Each number is 500 + 25 x the weight over the matrix's rms, rounded and kept within 0 to 999. Layers, rows and columns count from 0. Numbers have three digits each.

# layer 2 MLP up, 768x128, rms 0.0648, rows 150-199, columns 0-63
510527490494504494513532472542535550457515511500505476488500485504543468497486502489533537492511526480499485510485469518507505502497536510521509528483481474544459511566542541539531499491540474
497433489452527506450498545536513468468484507488486530467495541455512508483508510492446502520505515502513470477512490511511531499505479499508548494506482508512465476483520508453499463506524563
472533555502483486519492497491501487527511508526460504530474489509523505496432512476489529505502512498534506508462504508517495537521440482514497461521504459541475542516520534497533464470486531
472500524480501509514508504523486521462542490522488494528507532526487506482446486545503486556526517513505474533519484502485508523506514557530514525555521467529448548507512471521494504498554502
486491521501513478485481448529487479526536522489505508525543549476490480472545502471516477506512472512493499486482524467478486510509542475537510519518480493496494467498484466502483490492525483
514464563462487493471507539459545458530491503510500504509517475505460486502514505541509522543512549524515506441509455510484560490512534465500472535502463512519481475490556547535502469507488480
432482544467447491489483486545531519554499544470517465476503523463488460468495504511498549463490526497487506512538509441510511492507481518479504460518505529505488472531491508492507430510506490
474488473453498485485531476565479503498484521506533478515543500458470477501521474483486482528505431490535553464544498480495494518495490542497521497507495485489526521487510498512503479510503518
530553504458496485443459538501480485539484491509510487518515478489495515492518487482475507490450498463477522531467485518489447507513510508497497429487503518491492505473486485486501519464500546
502480504482479525506548471504509550532528501501478475486480519519549521523468476479503528497497456482502487461485525519496477508508513518493473485514452551505465492553458507510480506494519499
509474490508487505535490526472472485501516509488474470501474523469547474506484460489523490504501534486479509508466476487520493498498522519517519512517500502496503494493508536520545532487503482
466472462502478471514491496495460452456501480513494497460497523523543530490483477539467501498503490489497508473495496517497534500461466500472479497519452489475508470491475496484460468486527495
492486469506510482505493479460501576488517490489515475439487523500538528503504486533522491507488523482511522478483501516493522467553495471481503506487471495444486536522485516452477507487489516
561519497520472519495537482483541455479489453486467511457520481457481493494453498515482496483503485500509530521526508549514487461512524491471495519519495475479484526502535494533512535519518502
500492540520485503535512551532509500511481511537488485470537489514447531515490517497470446471527504520487487467504502484520515475518484533509491505464519500493453490466512487461533482443516448
508486474514463478495532562480535506556480504541465480456536483490485507497459494492541456465517530526504469476482436458488504478543473506472503463513513566502524535467510471521501451496507513
464481537545534479489441455497495453471549467448478494508538515500499470483509482482490526484510539551535432514507504532435512498467495533462518530477505494461482480552465544465488473533482438
512509456478492495532499481495494525501505535494503475539520512475520477507480490477485506505493522507458493479501518535523505450489481492500440498464478463544474534484521515498485532491489545
501482504496542493498509484489488500500479535514527524529479507513499523483503452516475501482493494504532491514468496520524510487514480499526529478522487456520527520513543533466469490503485507
530494519491487510479497491498492519482510512542465513487535529514546526503494473487495531523509523498480533501482510470492479506487523443482499472504526488493486504473524532511504489476544447
544447552469530506521515480469468478508500558538465545524512503465531475517481528501496484516483473463509526534514461527495562488488541489475539528465506514507516523481523495472508505457494492
482472497552526527526527543485496494566518522513447536476501515496527528460520509509459534510477511509491467492478459447452509476463515489505567472455475520470503546516491493494506541465508488
508519523513478523541510445524499492483514519499497491508508486501503481466519533490517498530512537482487473512513524508505505490485520497482540512498458471482490511514551539495507486487523511
477472563497486516487482555511516547494502526481462481545522500484519512484514461492505489498473500493520487506537499495509492533520447584512486462454527508501540506484500451535504479479488470
498499502488506467448522466521483489501512466488497513487542516505482464490484491525470518505447497504510513469472482456527495510504525521499502485481499455517500520532486485517493502495513504
513495450535472443534518512527476535538502462504460492530540483511515507458533492553475533516510486544481489501497457522484524527466502463510479493484514516499501516478481522489490510525518483
478532501558536489486494442520471555477501538520495507498499539497525483497508503487495452488564510471522511544484500540525530555531479545506513500511500537465491486509490500506487470517517521
480502499462527508457505518528482507480498491536535474467456524492454510491518463485506510489487454505544482510568516503495488481499482488475514456516505482499537497510507495512483485484507491
505524487522518514515495532462537487513550535472502495448477511501487499503490486535504527498457513459504480478493442469520476537544474532509503480493503530505508503508512467502504505508500517
484507479486501489513505494469517466481563505498474512537525516515513483503502517486523468514498492470496488532474497480544500490516483526466475496514502515494524518498518503481447466482449484
517510510533486505467497471506463453526450510518523511546529516482504508490529516533473477534519507519466516525524497509504448466464508504491497527472518516477503460482493563505540503475516478
505511513464515457482509487463483530504469527489505485526509500515460511491510500538464482484529506512518478505499504477498518551498507469499520470471503471504491492525500505495515489476519487
474499475489457473516538451497523456476546480478503471483531539481506469492480480515533500481467461526558492512507524489500541494491525531488575467462486512497494488519500465464538509461538462
517496486510424499477502522523492481511480480463512473507492542514505541471494457492524460523516502519527530538544501438520484526449548480491518493525496553523517496506483471503510501499517451
493471522517503483542517516480513488525474512471521451500496506469492484490492501537500495521500523513510468481497461488468468471498474470512465523496472502511495467461502518486489500531529496
497534554472487476484520500489479512453490475500500496526525540533526503507479506490484504503504487503523483495499506510522526489538551520483514582461485495479500504468527504509482514490503520
501488519479510528530511454491551482497516491507523521453485558475442499528518460500505509485453496496518500488528484508535518509491526463478462501464477495467501557481484471509505479496457483
491462500507497477512483511522519510524474473423466510481462537559568534514467457525542513480510503523470472503516496458542474476506532479509494497456506498486487554505494499449448526475492508
524523491490506515470507513486537519507520520535549489465484533478498499491515502502509496498507532473525486504464506484487496524510508487527471503496516522458455491514480498501521469514523483
493519492483528477510547418464478496498502513469516505472499517484536527490516481525506529491493467488521500525539489558467507489536524523499510498467488515507511533516480501494451516499536490
522511507542533514472513459503464481519499507553468519501459555483494478509498504506521521506498530504511476492469488462494517493480491502511573445516531500497499494494481521541518483487494526
530509546478536487510525491491508492478479474516510552496487520462497491504548464445561520446513524479506506486469576483514489495491505486513538534527501497493476491498496494462540460503502531
479515455459513494471552541498531505507484497483483466489501532485565499509503526511497503490537480506514528481522465485486503512520481544504474469492552500525460494519473502486461482476495509
509512498534505505445485495492517551539492470517460459544552545510500511504515489481511475535515478472518473531522526492507528521529529491508473489537522508516483487523481517513511543520519527
509512484512508509532539471495550481479538523493502510497467508539493476507500525514531529491527476543459539472531475506524478511506530511473513466499489497485497473472507506507436453524530484
494483517486511466527492454518532539482502486516523488483501540492513469507472499498514504506522523489558575492499464470481537511475486522446489493478485497478490527494517484521536497488466540
532499472504525498503506496505551467469494484486478540454519520522536529537470502496542521517477524548514517531523508512492464506533476533541524498500519554505497494474494467499477515507551503
488487493511471466487505486481515513534469513478487487444487490465482474490510502478516446505533487489517490511459482527517444505554502538510521482488460518504446484487568483481491503517538497
483515500490471481512505483499529477457467542476485501524513542491497485518538492507462557483488525501545537458513472457478496474509495498490494478504468578529491501502517531531499509496494510
524503476504491540488519473494448482491521499484501475512532559476519445495525522495540492483494506507518503506487520493482497495516518489534444454522489493463480516465550506484541456523532477
# layer 2 MLP down (transposed), 768x128, rms 0.0646, rows 150-199, columns 0-63
476515504525482533453483554459483459534484525501478530501527490476477540500516504456446454516496514524509505475472497491516454519501478511504476495503501521484495513491489512474505523513481480
516503546483513485525488471533506477486537497466477461498519514474535477456497508498474501537538492513498491485543486511514515501525484487506595508533522506537500517499539476505528548492523462
514498476541479534537507541523503455503477517546568550485519517481511486522510480518487545469488475492506550502502485514503500496494546556477505541479486498495486480505533496488513518499498449
487526508490518511519491495497529449499495531523512479492455522518465453528483532508546487495483492545448528472471467480512501526515531450497516470453532510549507542493507504506505500536515487
484505473511534564489476509506535502516494521517586520486539462492482493530508509515499483504518467516475529470512486494484493491462527505488457544503499461531483494533513429465477536499474447
453490531538507495558550479485554436528467519473472482507532526532517498485508485512471520502541522519527465477514532512524504507501515550502494522497468472537463547471527498485492501510457540
497545500488506519531462550511489491465494485445496547509498522511490510491537464477513478530509483511506533461543512487521513489452483501486517467489449500463501518487524498499502547549471536
485511517481543507480490510467499527486508528446528525522462454513456489492513538499555522510481498503472484504474504525500520486528527508533484486484496514502500492539508536486496510501514498
508452512525504497491499483518552503496515537511481525531487508490507505480488539474526506512506517485536554493487547489501540422496504547526455529508488520522464496488506538534527467507476468
478503490513449516474481514510482439459480505487478520474523467477510472521523465484486514535494482528490556489512496474507509537527549467490545461484524467482512496506498496513512495534517481
485539512502507534479530487495509510505478474484473509485543510494484498562506501500492516474514478488475501492508471514487502516489505491472493477523518524517502509488526472524484547562482501
433518508486517479519502514555543501521549501464510498500516487510517443520508482483487478512539487498514506509468469533500536499470463499471534489459461521501515487469530503524486542457477459
485523513487486490511484526521477488520497494525492578551503500519479484498487526516495487481504477504514480509517487500478460497467490510503510516533526518544509477495519502462474512500458501
509484461504514478519531500505521513538539513565434493550520502520528494485500492486502512492517496507448502498518462500510497490486541481481487484486498482529498479529491475462509492507469475
509512515494503556518528551528476501487542479560501528508481515469475470526505497491522452479487485491503492470508490510524532494521478538538509524477492466479492492535445550492531491453527476
491482495535505514507533538504483548503488491461491494512522479500519517500484450499521528476517529464497457497518514546518465487524461527500508446491483496459546532459477485507450478499483526
500463533498459481493483515493547497488457466488515495544517465492529490451478516452542479472514466492511495471519458463471515497551499550423508499478487500462508486449523462480461544465494536
455523493518471525518537489511491530492525506488500496502526520534456523501512490545471536519510559511464554536521488508475480538507521465516515476528515513505538449496530524507519508444500523
497499508500502518449512516463519506528496511492498492473499498479484478505506499535508490518478509484514492485457472521503463502478528465489492496481504540520468512487486511484550533508525530
483483531499517507474517513478498494517503502520495495475447509548496497516508525505521471496506524454499527527469512511471474462507489550535477558469469495541547484517524502502476470531481516
474523451518499520511504513558464491486507482505527483474470542523451561524494494437488514529522460524504505477476517474494480516498485520511495517480480519515478552474467519500462515497495475
453531472537511529465503524478465553517533527499487563473458509526506488535460523488483507480480526498506479489569476523458466508533506559515577456488561470509507541484489497510490512483506504
476464507516510479502506533530521498510455496517481512571523551488514454536516465482491529505458499514484517507511517487481500465533472525511507489492547486486522507499476474470517491527530502
482537448481522507487536540518506513489473519493541504491498487487529501452484537488484504522474547515497475507543459520456489515490515513500494448496473459515490493509518515534524464540496470
483489469524490524490473479510495522530479500505481493522483483506481467471537531441501477518483497481494509490506501532483537505484521483547504490516471487515492494506496510505459531526477485
516502497518504541455512485494500473463500511514557509470507500499538525508481508472521494503495510481484488522550557491517509469534503480484514442529503477503556515480536490503474508503509507
546493488477479524460490518503499467483494517552493526485499516460529513499489519496476531534422532492493506448518509480514474520501507519501475422498535515495484469493487492507458491466484492
520492497534498487488487460495514495523534487494484493497463493453532520508487516505498558532487502516470564528492471529530524528528465522471533472504499491483471462490495476457566454475503496
522476514480461493504478431462504485487496501505490479507504512523487502487472508506524526493508467518526503516492524486473475511480511516493523541514514492514485512491460517491494517550493488
508435507508514521496478507548523469487486466485492448460526504491516499525461480527453508509532485522534516563458531474495499529507496463501464513511501547509494533465494492503489494497522476
472499452476522487531502521489545503556497505529481512487583462496545500478484481499500481484456505501503540491470524462485451521511525518501518508520483461502506524489530490511488496520488498
516477485522530500506502465439502538488462493530560466547530515494482497482515470560505464530484481499528556480557484524508501549505511510494472494510491524452498504515488508507517486510507503
477484500525507484543479514499442458526533507484571508526453505515521544499502534476503525509510513511466499493497461493480469452525418497513447529505510506482474514501544469507483510521572439
495511521469533498534511515508524527478502466511506489492518500471484496513524521491505509476478513495475470482467479523543487490558510533445487504492488506505495508477514529472475496511488522
506557492509506510534483493483487501496514527479477470479494451483476506497533487491495516519493493522492521519514509507489528467485482482487500510469528495488508524541496477516512491491489508
494479509464455482519536455491508510508479509470445532515547496523575486492514490497494529455452496522530516515523498470478474493494506520523483550490484455544541509504465449461476447518476490
551457475518528488498526479487495525474469552541491542511467495499487469528496433525530483460445474415514487434472468453526462509527516510549506491509472523455447467542521546491505501509475455
450497478535496495507467500463549544491500546457432454473493534493512486525527438501535463518493484495481479491514529431512524470476490504491580564439511507480419452524502532521515534539491465
506539483568536491453564532460575549527493495592554510475427569445516462508550418556542509446456505416522547442514483490498531503591520503521545506475463511429479497521497569505549535510563463
473469511506493509495456522463508490529513526511474503486545499548485457528504483486488456508469528498484556477463547489531533516566520514496461494571546504504520464501498496474461496492489502
505467494500545507490476521503487509466496497505524510502529495524505481528458501458552522470476517477525525455466537543494474504506478519494486530470529480535507535503517477479461526515486513
566540515492570454438534502529503541500475529537541515493484490454501470473535460418461556517479437478528482520480502510508498511500492531503472518513499469499468518533460502509499495455552550
512504485521481487520517529537485509526551478523465511513488568499481550486521511559507526496530491497511504519498494494494471514522522520493435535481521511481519475525484507488492540488494484
491477492466495465530509506479497488508503515505556502445440470533532452486533492514483526493501510499530501491534436476536458508469487528462485486491504532469467515520474526485516468488496452
495485526474483525515454545530487487471477510512517533476508519473484474546462449498550506507490498497506504517513555476457525456504474489516466504514533480502482510480521475544536527513504534
504531521470499546476554516485492495496492491505439503506458459525495549485515490526524527503488495495514421462425505475493481487493490475518462460533500528515501485531514519538474491506473503
459571496484510519547504482508514481567503538566483516427493506487486513532494505548451493576503506526465495466480471473443498541529490507436516495462484537518457485542557450514556507478506480
529520500460502501471488491484515465490513505482463496527521493533504542501514524511475531533494501520469501505498457541506510510487519517502492504473502522486535534487536488496469501496452451
505496549472494439466551467467537476495469549532530427475462525480480453502520529498500522470475541471533475488537469504496449497443503501547508501502464510500470514512510495499543459451479488
460509521504515537525513535521504501492526488473416528483533509493443530517509519486474503527520463519504531488533498533492469510474479455534515531474503517532507494478518499503511569472474460